Each number is 128 + 24 x the weight over its row's rms, rounded and kept within 0 to 255. Layers, rows and columns count from 0. Numbers have three digits each. The size before them is the row's rms in percent of the matrix's.

# layer 6 attention query, 192x192, rms 0.175, rows 0-72, columns 0-191
095:134073137154134126142153130129115111071121126143135129093153102147100114143124109126084092098137150163073150150170080135121131149186156136093132140097132120097130133114127097090182154154120150153160138157124153143110165087147118155166089137150125123117116148118088117107137093089107136113104102079129092119077138164124106141148118107160129143118163160113105104118152062166168141129146125127102111113134122114133142101143121172114155138113139146136140101118174130124128122170114109146134122101089122172150116154132139144108116138157134101131119160122099159119140159120151144150
093:107138125121149117153100127139081111135137091129140132099168163139113133113152072131144171123070124094101105124141168156133153134113145123124140140113142134138131073125113126117091146121130167168155091107198099123141112115110100150118151145112127132103136116123085144134118152140156116115121118132143105138130114159137164142119130124147120110167151136116108130141118155150118105118130103118145126131135153106088103146128154105206111188095122129098159132113120132072139124089143135148087150068101126172111156147105094099154136077133105111123105088128143163130075116136152124107
092:118131126098137154095106116120134128091133083125177130138104111126139116132128158174110131169113146156106120114133155118126172124149099118170126127133153149132140153129134138131154167164083100145135149165198113127153117111146108112103105159089162140126114154074098163176131162094031133122153151094142120104104118097128124121151148123106110181093123115123160124165140120150112138084135090131164095113121144132125130154130117131117111150075141108125090166097110132106140152115105183131145126122123122134117098144135112116135142103151115131147151095132129130077129112140138115111
097:164148153116161136085124084137147121121088121202114136134113150116126092105117165132173123160077164101121120148149198084136129136091122104148148110188154073128171146132105129113122098119109141104150119116153128094135141114149112110143133123143099108108109110131077108079120120087128137111134120164130130148145137115126124138126130149109101138118119123133127150083150111139148104124139129133091103158112108157133140120116104110132144140118138118137146065186155139096136149097130136090158142143143133144133120130083152137142126093139136162148099114074181142112079134127133140119
090:104152087112134118165164128148132165132056132121124081106127096148120113162135143157126126094158117090184107135127124136158115148124103141130107153109126124176158106154130144091162107083146144133128165139113129103116120110133132104129151134129175108153142171152137099150093109124123102153140155216141186106106139152123123124109118115119130102090103166156113136101098086086130130138097124164126154101089079132122141144106141155131100168148135155123136115119153136100126140150101144117112148129112127150136114131118099142141092106159095149134115146077112101146154143127133161121
100:105082108102149099136150127116105121108092160141146129134126102153133145110152163120126143127115146129131163149115097140116122105136134106135101154128124109107063081153147113171101141101142130128117115102135101111134136093184090111131146124177129143133087117107139120068146092110173118090185123130096164162158141122193111112121101089139128124132138128111164144120118089101178102143128106121144114107102173146125140145094155100127167148117116144132124110119196128115107145127096132159151126151093107097158116137160086119180147107122103104146130136114151138139120121118144124103
099:145135124115174134124134118147162159110153156128127144140155092162131093142142154126091130110127143082082084126139147116147147158139127119128140150151127102130109129163117121159118082141120089138115125180133104130103113092115146118117153157146116133117123106165139103178111113158104122126110124083143127138122105140166129118159157153101113115108122132114069161139100121132106149110130145136087106108146099158132153151095153079142152148147161107099081116107094089147136117141090101127136140086129122177107150128106137154146102141119130133104147150145105224127096100111132163084
092:129094128103120125110170147152134119141131120114108159173119136122117140088131120117174129148157124088135144131100133144106159166134149104115140103141118129143129158123119111105133124160142121132146081091092087150158119128148095150132122158110104141150183136094137171145147143127159096118115142125156149113155143174122096113143108117074138098127148127164155130147114116091101172138161115139096137157168120131099143115170102133106164081172114144150122137132109093149182089144125119143121146139140139143131127111075111117132109143124134188145059101097187138147128117159150104149
103:113177127131181130085171132116138111152096119120140104109105114133134119135109082123125157182084131159143076109101137123158138123136110119116162090093135163093084100102143112114168114131143075133134120137166124136113140167119099139135119142150119097102154100123136144103164150062100193146113086185145152150112099117123148111127118142140099137156148122139135145119120168141125144150116143122143128126115117133117158160082132097111124179126106078110108150130088103137172164107148138139108120132117145166149148115115139123133149145118114121135149173102115163123136164128110120100
095:118153146112104118176173125123133092111112139150148153117162168155144095140116129150137177120116114186125129078145140145128159169125109130120123124161166126113120087116136088151146105087090130106103117088166150111080074172123145154113093139103144114109139124145119170147136141134167141142137132169116114128169121124063135145163122155175157149159133107129144149102086134139089086083163143126170152149129147145118114139151126119123158145102153104141126105109117094151139136136136108144136097086106102148121121124127179146117143129124113118103124121095171132108106128109122128093
095:126114180116102125107156113157122134122149136161125137121174079168123149171115109131131087134172098119158125123115139153125115109103161139072144121159120140141087133086111085174109147121153141140126074123124070138163109126136095160093109157122133133122188155169108151120135125159089072124136107106097091119124156121136123116131088140115142143110144100130119143118146120198109134100149146098103078104097157147142090159092164132122137125139146106120161148134155155097136115115126116139089133104164100165155108131150109131113131139123138147126133151141135135109128109131160139149
110:153191154108123120143159164167164154100128091157100100134137193126111103123152093101164149127097095124120125165100120129131151134114101138141136099121188162155101110178134146135081128130149106136162156149139120098100081134129142128144107119116125129115099157086128113077110132117121151171113147160155114157112132116112167137130124155129078160109103116107152098098108147126141062127113153089151182116110130143098122136127122118113104182131079091143145142133110123108140149117160105155116109149146142117131159163116157114117164131142145133149130130126135148130159149131132113118
095:121151119119143154087127147101154095106140157152137115144136105106117125162084162092135147149161124130086159125130078115134125115126126089133124117093088101121149143139114126227108146117146137134101151147167166113158144115111112139132125110096107139161091138110114111138138121155105094170125107160146140118101109112155104126135145099180141111079108123127081144088114106125123122136126132124133120129129118094131092123175076092165127103151153146081191131089138119124124128132138121143138142147123128138103109137131097130129091137145137083145122110098090095114128144146103171080
096:109091148118115142141141136085134164113116121152125126146121077134126111135117144065154127143161094105077102109150123116125131124102128177125113135147129153103175123109088138142131121108160163162097110150133138126175171125113144105092142124180114118104124165107106138174138079134108131140141131106132122112161115145152122145083129080122148100102139119128104081142120108110140169134143137121146123118102113099159146152147123102111141093142099154093093159153108133133177119126126107112121123108166118075126145172106164143092100130172145113125121122078117091090181142132115122151
100:122117106136107110152098162129122148097112136178131073113105117110078154107122163129101157093157127152104106153074152132128109151088190132117107145163121132134119121168154108116114113143109134089130154151142124187122165130107106121133149134153124119149093138108123112163162122151113120102140131122117191147122119120136126139147111123168123128125121166115148149088136078131099130126123140160051068164111127139154115120172101156102114104109133148145133116154147137162153093128170149155139117136132179106147131145133133137109113083087155098131139128156126135102148164138121129114
086:127107138117130107146120102131104136152132134128127085131146114151080104141171156108120111138132114120145158110169132180102143129098103155123117138126137160153167157182105104129086115110159108153109117130133103151155094138129145107126150112148161120129146159125115110169156137106167094141122131105111154079149119091085104074170161161130141105134173083122130152139113146139139108133090133167150096124176118131151172134112141148104168158122147134153119119101145087089127137121158109152135122127134132125146146152140129120145061144048111083141107122150109149098145133128137106129
092:152126128123189151117143145072129134150126147132110108115126136146119133147119127109087122117108112156145128141138115126144126140132145178146076123098102135104151130144122109099090152158155130153156145150133135067151121154114122135096133132138128094137185122138156180110176127129079093129123080084161132139129126123129113129114122085108135112072090159148117124141115092125123140121144105155142136147125112076131111146101161122114128160143137103117094144104154145145112117113136146167168077191143144138075102095133148128118101113149104102138143096161159168107113104113163150093
099:104106095134135151146113132123105139187158144122119108181143130119099126129138090127145108125079156151135113157081134134170142084135172139100129109151162136148123162163145129144106123172094105095114123116095184132130125129135120142148136151120138127145169112077125143126135115127131142120096076147112154147125111138120164139154124118115133156147115108147105097086096092101149140121096166119169174118120118144150164161137151101141126149163154104120148142137163133117102078106156153117143104149105087124123109170119101129119150133160089129138131080104116133138102160068130108168
099:128094130132125105116091168090111123139171154128148157163105141101102101135118151158136117134129111150143157143169127122079141142137141093113185120129078112137120141135115123106120109125092208114131084143110153124176109153137096114108134136124084157120130147130132125126125105157092134109083085133128126148105144130130131150138105115149141074147102140144148096133139093136116136146137078114119099138122136191103113104106118143117144145144146133107152090152141190120092112172102173129072144160150132131131161119147131127162115146110147115142154152160158078122135093134143114124
098:157133137127133130121087120152142151112147141110185129123101127083114114109099139097132132133116156120143170116086059136111106152123123156160157131144102129122123143104147150142130112117107159136137123137126133136127106145093081110108128121116167125167169147108110121134108173135071088132132093076135098072155152171147100109181200093139120130112077136100148109110144153117118134142099128133088131154121139159146104150147123164125152108140144123103093117145140124118143131130121169126107157155169124136156140128155148124133119164171177102122121158166105124140119157107148159135
097:105128109163160163130094163151123121111135133128130126109107153113118135112153133139128158094094121170137115091087124137184100098128172153134125157080094144119166147135127144158136136102162131115102121162135135143177138150155140122128135156124146113138065150146168108098136108147124108113070104157093137108085126142106088083148097137115088128135101149140111139117124137131137128104145121082096191133123127130140131132102097172150156120131157135137129159065105139162135146147104111111137127114086138116087120132138170091140120152111116169132155174112147103113115133108116170128
086:145158126132163080103100123091100127136155141093167098143126156096145136097118105118086162130142160116149148144115086160113121138125132139150108150110177106167117106106138131124161130160108156164131078137117163167148134131132121132131091105104157130119159153168127124119152132152130139186135112156133109155154092144094115131091116166072081123111092123136138117110133135110164088140104148132104128131120059176121154134125113123099078163105093116133125148122101110108099113108125148131165171118115129111107154093116106142140138108117143129086154141149118129132139086084119120156
089:106147068101115095119127130103150091114152114114134124114078128109137115118089139095142131131163156118147149135120139128112108188084147168107109116097102132129096135123088173122157118141112156121141105112129085163136095134152148133111112138129132109132150117123131142130114077113148172123162137133138083113150115163153181103133141133098155134143110117163100125146134155114130111128117132116111135167118118107100162145130106122147132176070146069112159106120104120180163121111168155120130120147174123118113113128107128122125086105133104106136124093127107120101144158131144196189
104:185109112120167103114162117149140122162119119126120128179135162161154146165157113159114161119089112128100090127121153103151126080139110134115123124137139122076113116106113104130118149094164114159141117089152175135108092115098123117116116104107148115131145164078162088095104120100143126086138119140091137119123103114121119130134129167117122122102161135118128146117165150121197131123100147111119108109087095154083132135124105134144116188145088141150141123134107135110138101139136158148139091103089164156126057134160160106097125137119152151170118131122123142127146117125096103102
097:139138130153149125123123152140161123095110114057148154134141136148122169135146116113171085125108109132176109169142143135137127136132132131169155112056139104152136086124109102135108122124109127132128104126181147158133096165111130150133107105132127140144122131114073122049144130116108114109163146127095133134156150127177106094150094128116126127118131127124136125130120137142094081132136120158136113074173148136108149122105131088108137133128134112148134164141086136138104112113158144122152146149112183094117153120136142153202153137164128129127079161135104115105091101147153147104
100:091128137143113124120143094123129166106080110122150127145089126131114110096130125171142173153164087168106122162144122115164132095151163114145106116106127132108149137106135111176113089142094124114105124119181162111115085107146174142115125143127095106103164119125086136089098141138144129122116117163116145169128149124115148170122097125102061123135129134123120120114066135143149095107116155123110162108141119120103133126137173139128197158111076137098150135108102157116188113117130151138098115134154141120122160089150100117134142099127110135087099163130109145129136134156126133100
097:126110128114110120159141117101126128141151152117129141169099143137164152151123170135159108141156114097141115159158094139126158125120161128125115129143155115151118123202071059121149150128112117135080121145106108170131131107125097118143122106127124150136140129153119145154101120136132093117111124092133104143082130163140133119078159110133149112085169121104082152094119103164131145139153093096150162125082125110151152142162109133136152124122112147119161086125153123130128104171124134089078137099133156138129092109193153093104106133114158158112148130170126120127104156129171111142
095:127161131119125112157119091168093130165133145130124082102127176136154128141157129128170121122166133144045125124136177116086106080123156089154115104086130134136152118157137097124158131103142069125154163139143124157093141136126132101096128085146117147108131132086134128101137100127106134075105106135147097122143130089121119149104140152133089146174140154072114159118113124097099129093126138135146115126106110138096118139150121153131137160157129118121119110145154133109151130077126089122155161148136133116145113141137152128110107191092154132185127133168133123121149161127111130118
099:130120093096130144139166126117144164135129110127094137158122146087121115116117147122092116131118133128121117112180124130149092136095144167128128186149127137103127130165118098118155102115131149135134093101105178165116160177169103147143144134103179113158089135135137131165148124107118116137189115065127113136156139136103102116118126122166150098138108114154157104115162125113144121150126121154108145097083080111108151105142114087123141133128129170079155101090127149181134163120092151132104190108130110124118128105123141133115096103149120143101113117161122101112107156139117134182
094:154107156150135093166122120142094134136114094161163103136179139170162141133143074116117164132148121098098109114122157123151155129126128125157093125117118145130104103113131128104142123122139156117138102116172130114120132142103127137102079138160130140153130110104151094092128100123159118145091120163092165177116139122135170096094093109127089146114116174131161150145069090100128131104104110157138133087139115144081186129128141125117109155139146138144086130176109059118116184108155141126134129128110168114108094138122142110122130099121142126109119143134134114113120184110150106136
103:112129122139155135116125100123140125130137093107099163114135127105175123112154104179131139148174143088097104126158120152131128116114095133135147098142121147127126099136168145139106107129145119109085148128133163138134149144145120121165100121098121112109144160138111074105124111118137154098113071129144105138080142124087144162099100131138135127155122136152130135168127135136159053163115142128146106132145169108116123156141123111100151104103124138122123148138099135065106118135167123133164154116135129128183156090130114083120114196126093141158112150110135156075138174130185155104
097:168102142094158141101108161148134113146126132144137133120099127137139167152100094097110090162124105089103154117100158120126115098105096138150138117089173165130126123142147107165115088104153115122140086131133128126110165118129154107099174124128146118102115150158139114107110139144139163106150102127118078129103148118095152068144112105122078139107144121124097113118121159130094154118116113119131127099101115091140112165132116153103153160083158112103099112190116103104105174156136154074171101132116082132150149134143130127139148125155110107141091097154153103167161127116111142124
079:150129122122177136177099132101114106147144157124167140147135091122122115134107086116112174138102091157060115146112139142133123123132108134129141162114071137132120137150152126144084131149173087134192130114190119118110109124146098070085151116104121116145142146109189113122150095165146156123144115125143117168161121115131122082140114110137170150105105103120126113127090127139156113119119123154106156106146096120135133138133100095136136171126130138115082165128165077105131156117167137100150157162119164113144137114113092147119114157125100117105135115126141106165122127146137132140
077:109129116104127136109146126109142160107101148143100109100129162177127107097116111086133143166175157166103156145147146129117168093108097104120094094146149176156134133107142144134104121115175106123124068162116112136102132129099150146167097153132125123115123160117099116127163141085152145104127173114072120150148127164134128096127078099128119117156135107115114122130112139145098141123143142146146120152155151143147131128149164116153153139089110108097140130127112157112114066119122127111127127130154126157119123134079100157115158168133130124112105203169152142101135104136169145175
071:154156135115079130175162138134140135107166193097144084139109130149125120107136122116101093082108133139071133122121131119146155130176129148122113093140142093123109140172067127141127125134122118108149107116102111120120128117143108107120132123097126145113154181116145140157167131138120191143105160123106124127155155151108125115162135089149091130113132104137135143149099115130191127093118115124100128090153095100148160104143138170118139127182132161159105160111173114117179080106105153137094150145118127134105129131124164162101113109157124130134103119144153107153127143102093117142
074:093168128102107121126135144174131096118124116110127118100137158149122129091152090088144139111138094115108173120096139144105160115157086153180093120106166135168167164151161147171065156124142135168129088093131124145112110123144134134096120098161105108149115155095143118099131110121159123166149128118111132127135132129110120100146126113108129156107113111083176090116134154118117129138089119119156154104182135128110166149097134114130152192132129138135145127126081137118143108142131113119143094189149120120149157098093163124152166143133148136178115129132105108126117155155117131118
091:143114162142132128107115093148126123114132134165094120149091129147127117122143130132097142100127128119107150139096094101150117139113114116140136178146107156119118142144118139099146141165142146121122121120123141105086130097176178128132096121120134121157106138112172136129162089135117158139110174169149149140141115106092110155136100130115129115133113158119132206138103137120111109093167131140112126096151111110139086101159151154166097108131135122121178141080141116105129136083155147098094134079131124110136120110105192131139088120119134118162142115164117065109202139097104088111
084:139133180113157110100137134157138132114095116130155178119086099127153097154104117101140143148147157074143121102092099114117144157130157097158121103120140137154135108141115149102103132185138216136140085097156122117103136135174150126099133164101109144150153085125130128085139092129093138144156129163138136170129142133146100151121108123092132158100103138136132102156059149175127113151152119114132146136110117105063152138129161118114115132144136126129163142148147120100104116146114160130117100144143135122144126083123168148104122087131137150129135110133095121158132142167143116133
084:122158164119177122138134116104143151161143090142110143101150118173125128100112155097106127149128114124138119095120122129144139185102161133129142119097135131121157121156110101090112146094198147147094140136130161138134131094128182181118159168120113080102162121128121141151130183125097155110148137094112100140148100108142204097158124119109160103155138133100125094124120187163146126120132152123119154121089134138097124180126115126126126152178138172129144133097147130127141130105128101144109127065164113167114113134130125116130132119109134148089134132109127123137126113128094127169
080:117133165154140136128152108139136134069142141115140147067099187124105123135119103145101131165102114143117131159093129113134146169114091088110140123131129113118113134117112141141110166144103139141131112115143138128083120140128149122111166137130111140069103142134116160124113130068132135121095124154170127151134151118158136154136137132133130142130129148155138115129125121143138179122132168164116123070165102160098117136143171059136105168113174125102095127151087108147134154127106117125127130130112134155123130124098112152084199099140114097084098123129098180087136108143126174135
091:101079165181157122144118142133152117117121118157110154087161162117136129134104155161154123126105160089132154067124148043109123135138123137084111141170103129121140123147106126151111143144149125121118105100155106141142117149171126134075152166123102129144154150120119094126140094096117140076107102196113133142131131154124106171123104112094161135133111128129121121175136123126136157134116107112125071111109144109112108121123131138106133112177142182104159124158147126091132155179123112147095131093111128108128109137114104146105130166070144102133144127122120141142135115121112113107
094:135159161098163139087173124151178112171129126146107153138122147111143111100138132149131121083136148139126132085127116094140116121113101092117103126140136134144131141142135124150090147115128149134110140113172136139114131156154110082121143110096150149095121126117160139126134120115118192137141148188168118152123143097107162128110093102162086167121102154119099132180148154149160128123160147133097153121140122134095111165133096137157120180112146128072129155119113099068137111128146107110151131109117120114109170120110130095089108150124114116157163114131155115129156160109056146105
081:114127086110155143135154138075116109168157160154125122130115140103140120145112109144098141154094116173125093135146103157179109108135128131112119178105140108132127128127105147105170126150102134136159124149133161115151154174121120104159117129161133076121101143125121137099155144116167077134079149156112166123131109172143126118154149149129124114120116135152138160109151107139120183090142076098109140136177122148126179102137154103163108130103118107141138113129150139133090130159121121194123112118103176122138144094129140129143093108114108121146143127064137100122099137091100141092
091:159148139061121121122117104113144138095141087111125119139144127172121142143117084089152107140117110195139132118119124117113150105116100132125121096090140168117114148106132148170159098099127085120125115115147061134135108133126132151128071147133133124122116145101121139120150173124129133129129120119125129105156139124122129093098123108112111163064144131104155151118133155117053085096131116137173165125129134144135096150125133105125162119096134121116097145135083104078132115075177154142132123140145138157146139113154128112096106175163144083171149111146095140109137109115143142122
093:190132118137130112138133102127143093130126146148116117121120137150147124138162121142094158081108126186107172119083152138157121061101153117146094129152118150151143122102099099178106145124125138139116135126105129127152149165147138115100139166104133103120111102109175117175101151178129145142166086129133138158130114090124109141108091092131096145139115125113110169144118161130134107121139124104116129135128133149130091135127093137114117178102139172111148178086144182139089121121155144113166110116114196179116103135168127101125138143096124140134128111116094124116148135113145150136
080:109128104150129109137153081173116117140127157145131122161154155148094137143176075097183110102116119084130119103150134098094131145125125087124136111136154124160120147154163098114121184138143118146131101159093088115104149146120134149116097129112143153145135169117145131140110112129163115136115143118108168195172159093109144111117113136105119180090123093092099083157134129139126117116132156099123129116103139126090096125134111130146149134137141132146099119120111104126181119101129177105127127095133150151141118138104131143100162086114173107075126118130132153154115157144132098177
085:171117131156131126136148145053102155118081127138170120181106161116128150126105140147150153131119077152140138151115120154139135094110180147115122131124131102128118088147082111110149121130159125109096142139144134130131152125102107110129123115140149167139134125153080132137122152114160068129101120097136139126112092130130097135154194154165147103109110159178124128094127110107138120115137119172170137130095150166113149110119157107158110116121111156152173110111107111148132083156126121116122148124141130121130128152138114156184153096169139145142162161134153076104101132150095107119
103:118097171117153119117095103196137124116191119117133135175150133133108115125134126102169123086148142084132146161106121171103157118128093102149144151102128148130132125129188095160106131092144143148149114132102152155157096110136149137103112158135171115137115152099167084128139122148126137134125132156143120121154124117143135089113088125081112115133171136105118100164113152167132134135116128087122111111145118139095118145078062102142101163136129146126128167149126156140108139098120122089137139080109099133100088157139112118095161115107145128084144099137125118129162101120113134160
079:116133163162157124137162130114065140135115104140132151128169097149108132114115124172142157147107165162101163134109131110174097117137103124088102164137100139118087118111102137104115160153183171131119122124133130110141110133118107136110172153174143119158150126130130170139085110118133093123115123104096133125103128145161124158136173114151124119164108177138182109107149108097151126143124116114119071085104153105122177161116185145091100141122150141149134150154141116112143107181095101154109127091128138139143101137135092134140131131142119148128140141105082122105138104089130123115
082:085112123107165142165114127101137120098130117160123094073129099117126102109103133163116156102147097133099112161147155134128097136160163132094104138156132139086103134113102163131110139119126133115107141108137106129135145148163152141125170117144089109126097177183150143111112102134161142158139116091158111155091094152131134163174137129114160084142095076150134136104133149127135145138164093120113079128120145157147124128164137107122128131115160155162136114190133129096130137143120144129116096111153097131131150118197104111143139148107103145148124097096150155097096114132167165108
091:145127117167072149125177124076089160117099140100141092141109133115135125142142156104126126126106124160149134124086132149125130112139172139134099120121163100116096141123087093133150124155103086133129155184145137115107165126091167112150092141160114172096134092191078143110148134101122120142140144098118153128123124139152143136131192123152127136105117126144109151081130109077119127139105122137129178126112088097126148145135153153075133101124129144152090086158162094134129146164121103114103164139113150138098124154126122151111121103133120094133152144155123107112098154146102120111
079:124175168148141136143131121176119103111141173107096120135117145115093115127134110107141160138125150155155080143119108145127149112114095159138097151108148132092099146158058184096134109117151119146093140154151095119138131138103082118145166181123127108115117146192118175114130164125105155136111147126113097115106101119161124113139166123124109129166066122119081138105130144153122132161145163125136151119163113112139093110123141147160115127122104104151146135097164119114114119105130095090142102186115122116091153133154163153120132112130119093114128112102088157116108155116125150123
075:137169127064137128135096119138148099119134127118092101105127102102137131093117083120113127146167140137121134159142165104128130115148088108127094112101146183136119138160119125145131124137104141121097133135117164118141134123091108127162141133113081145153122150119167130122167103104131140097109139102105114110144090125131147143106105131148074131140121115174128126144098135149150120163178115107146136071163100147138175140090142088173144113130140106126137093086130151084121133101118153144155102117142145083159131129175119158105165086129108113133155143128147079101095151082141176109
082:138115111119157121144136158150140159137137161113177082107132133115098123126142082095125143111124126155153093146156106143160121059139140125126158084097120146132150119121120138112179065129114124150106115159146124096139117154125128138098125136141127169155164157102128082063111149121132080114128105144129136118079096132182168098090135127102132162112119135105112158098132135140136138116093140164126137130127078136127127180169122131126134146159121132125162108116111103128143112162111129138123108119094126116105104144152140089151124144100102151157114132118094079098173125145131170164
102:162155157136155153103141117161175098124151110125136097133105135129103083089119129168137155112138191153154172144163146127171138125126105136117133150132147149162141125123123121101117132134136117128111137117160100082118093147165106100109136137111151125147148140103158140115138144163082165099106077146162114151086131115137145128109103148149103130110100128092150126170079142152149133127130161101115157087134122122130126170071093134166115195151173100094124129115153160134119118081155142134132118120150113140107143113095162110115117116144124125134118102128162080152115120095129161127
075:135122130134151178143112131156131103101104123125108153162144152112113135103148150091156131094105137115157130150108143139125136113161168096130126141154159101129115118176092090122114136144120159093133155120116146122117108088132124120146117088178099127125116057128123130102160124130130065110128127127092166128120158101140123119143126134112117162117131150071158143123152112140136174142146137141151123076129130176126119124176126093124127123110139145156096108130188130144113086124088106151137158115137108128115129118171129152127175126135168148116202171145179103152149104101122128136
080:097147141149140153158118110151128129128154090103141114156144173197110160129132101133107148113106085154144162173124163095147104137117108121184136144107149122132154115097086132142102137124135120085163101098109128100089093132079120134112131096146093156116161124129112153126096137136164117121133141142161114161129109153107146130169134102123088099113058138127157160093102122150142137132102153155166137109139137145137146143127161103111135128129089135146147111140156137106163113127082156108164105118110128077097161097169116130176150132115125130133090144124116086126153116095124131142
080:123147188126113148146135096149147163119139115192122150107086120153154128107135086115132140143173113128151157106148128115125143121089095116112095150164109110128100100114108137081106080150136115136137116133130142105119129119122121138171108111115171109127150135091146118108142099153116123145102110145128150094151132130084116119125118127139148130125078150118092149090111103162072127142150095173120087105137124107144113175142138148109104099111145173119136130112138143126157124164173135138136076168094097152158134164112110137166111133119141108127135082173136135113110161098092159083
085:165148099149155150139128137147144162144097137170108118089108120149133142163171100131138122137106137113131117128107094098140159116087123125100129162182136122127117124103106099102124125171126086149140126146179136114100183118098109148125102147146097106100122084135140112067141117074140099144131162161093168130126113115114110142137134147146115124107115156102151160145090071112142144120106099174101136135130127131137088106156127148117083044137118125140115140140151164133150139111138116146107103112097135157147091143127142153117085124114171095164141119143111128118138156140108131104
089:115155119095128120145109138144112155109150126136160088124162097131130127115135068090144137166098116116119146164124145122122133137119120113083131088099164160181128131116158124157121123084125127089157101160096138110160086160140161121097111126121102143084156118139114114148160127148151131173150130121157121150146101130094121086088127146120156125118167109131134083154112176159142124123084161066173151152105093106093135144112130109132148164149119138112142105170077133121142085101144118087158139146157130101141108141122098116097157141103132154144139114120121112134151121114134132174
079:148115152154108177168150082085097126128176090116145131112166160135147169128122168144135111141103078136140161137091097094132110080133144134143135115172201118128153098117106110105156170126123091094113125151100132117138165147112097103105121139139072132132152117092140164174113145113134136119127140154165163134097160162105104102127161141134132144132087169128147167106096136122103135121125109095122102141105144128120121103128128104122116109104127166101095111126115155154117124113108115143133113140143155095186103139122148131160124098121152157102130150088097140105136142128102125128
087:112138102116148111175173140070123126102118153127121152129132116110151108136106185102148116147141107105142123138143138139120168155132108165139152091128141101117154118120085105105168108079145108127140179149124142103174149126135114125126130132108133154162105087135107135127153163058139095137122105089132131086125123139138086121135144091145141113128132120124161137123143116120105131180056161144117122158136115094153172116140121133094148152136087120178149133112109122105171154141098130108104112118142143101155120137138101087152112088107126107157111162127137160065118130125149140133
089:116137146113132102103122081211116063142122129146095098098149126143130128134136129139120130104142140161139151127108137151137157117079092149130111136141142137146156092167131124158123136100138087122115118138117131136092090159162099104128096120122121124132141171093149146102149136143122116132134137179120154139138146112116135134143147137138101160078145117102147172112089101078137110092137162114107137125110133170115119171113153152125118132104167114121132128118154160109091102077165102097112136091099127146149111182104151129147112162115094171136123118120142174111109093128145113079
086:145119136125176155115137106135137100128142110115101101128175124139066149138139091134113175151073139131073152146106138085194079133106134124097123100147159117167165142105144131194120149105137137160099094110104117135125139131123154107121170128115152132080125160102141137135127115173136146110156097097101143124152161130136142107127124135115151143136109139124139143154092180094119118098112162106146106116091120125152160185140126112116150155138133151096101145131121110118145114142136157108114096099094122144133148131142089123133097163166118105080124095148093147122125118128112154113
090:081099165160162106120142098117084131153102115112179118130159128137143097122135094132161130099111144119094109089161122075142112132124132128097158088126141125085119131105120123171106111129132161154136113147132111099156119135146154156114156144099117133093094169104169145089091122098124125089134138130118122187091120149177131135114114155164109138135163170102139165115106102102148119101150109149141095164113163138083132132089138124138129117087126137146155126128130130118131111100135164112123144106072147150110161103130109106144136123188141147170155126127116128106107143139142123076
084:138088107143101115112153150149130154141141157135122106126124134155153104123170145082149143158145122143088153145144123132136129152164116134159116082074114103130107115075120108134129067100108147120164103158073164111090103108145112139095137129147123132110145122145138148169143122116121170164101104135161111142134120144120108140150147122066118111105164151156123118106111118123147163130126134098080163084166186093099116137143118124147117144081135133121125113088119165101105176130151166109101093138106120118149130151136137101124128180114117080136137107111139133164122119153138144156
089:129129115111171117129104144090141131138098128127119149150111123076116114117102133149114118132101167110114124121127109126132137115101121141093130100117096101128129142135169186148147125136113106134100133124110121105121098133149103123123096131146152149106135153155113140137185066132176118123138129077173111103147163100159127142110127131114136101136164097106105057087189137122124137146111118125145135154167150148132203146126142131118130103108147157144148106098112141144122118168183138162148150142145103104157119146078105121116147087130092087122139123131150127139064130119143173120
091:111091086085142166098146105090161115130105116092113176123074112110157140110123116119166090138140105124155126165085134086160111106112106150118114160103141115097123134135122111100094132090119142148108124125141119140157161138136113111151144109152150123171148107133138162136070100148125134133145124127153129135101154155135127072108131084111161139090051165130108131131128114112154151161133152164129138097124163155105120154128110126124122140119097155060086110116136103142140145154110169150147149144141098113111128136137107114151144137145071101133161144133157151119111127158098123124
091:135146167121120139121173138176147099111117108132118099138128160121145124131119114138140155119098111155150083098084154127119162100099142087124099102115133156174174125176113134118049178130152147118117147155170080149116167165130129135138132124135132152136158124170167143109109096120119134166136104084169152108130127124113116134151118134159095142113146162116128116131120141107113148099101127160133154103140131115119107161142146135144091119119108121178096155115111126122094141130106079092145116105146136117103108183119132140102104132136107131140069119133131136139107136101189119091
104:116123144127136128125180143143138120103119151110139103113128135120125094156113075105067150113097175138118095164116134107177136147131140095080134114108133107135093129119104130099162158142081121116123108137128098124082119156100111159093093157080118113152149118110136131140119147149108106145109184136123104117146080125182158121139125143195158150084085146123097107120113143154151158122171124141137085148115115129111157101120133116157111153136156145138158121099130096101147165141129169142137105080089154147124134120160155127150138099163132120112138168117139108103116139113155134138
094:131135091131159142141180148145167156105075158139165124122120123153104120124158131121133153145093118119077102129127074116131156168135107141183133178097107134106079155133091153066126129115120133112132098109163147108119130127116084093144138184141135115123130146108138131109114120103140134143105148118149134124116104146135112123116094125135124129123120113107118137130103144111096151051137133159124163115151133100095142144141112152176096155159137105136113112119078096160155127111119119149147174100156149141111128135146140115167092123167173103104112120142090095166107103133114117114
092:116143131128123132159142144123156127137116125149068128142105102158154156126130182179124147166122159150121178167133140123158130119144096125137141101136110135107138131097136137111161126122097105161102160156128113101118173155134134103146085085122152121143138117123132123155097059092122121122110112119130173098141105138121126115140109119165110116120077184143117131155101088163118159153154125113099101151160112106135137141072130103127126147130101130063100149080149126106140135103135131098142107101177137165131092102097117148140121152164122138168117118121079131130130158138144147094
092:145072085094119147093116121117132124116142164106077137135125170106123095136170130124124131122111080100112142116139087133128099179096151106128102116093133157119144176106109126116145161169098108144111123145132117155122135195154123112128151129125116143118098147146149088146109118186185098137117112162097113117152120121108142126146118144094146146117155063137122153150133133124136121151139129107126110163125141116104101165115112139108072100118156129159131117149110164178152142097166141108149108126134142173137117121099136091116124115120138127116128112131148176095181092110150127149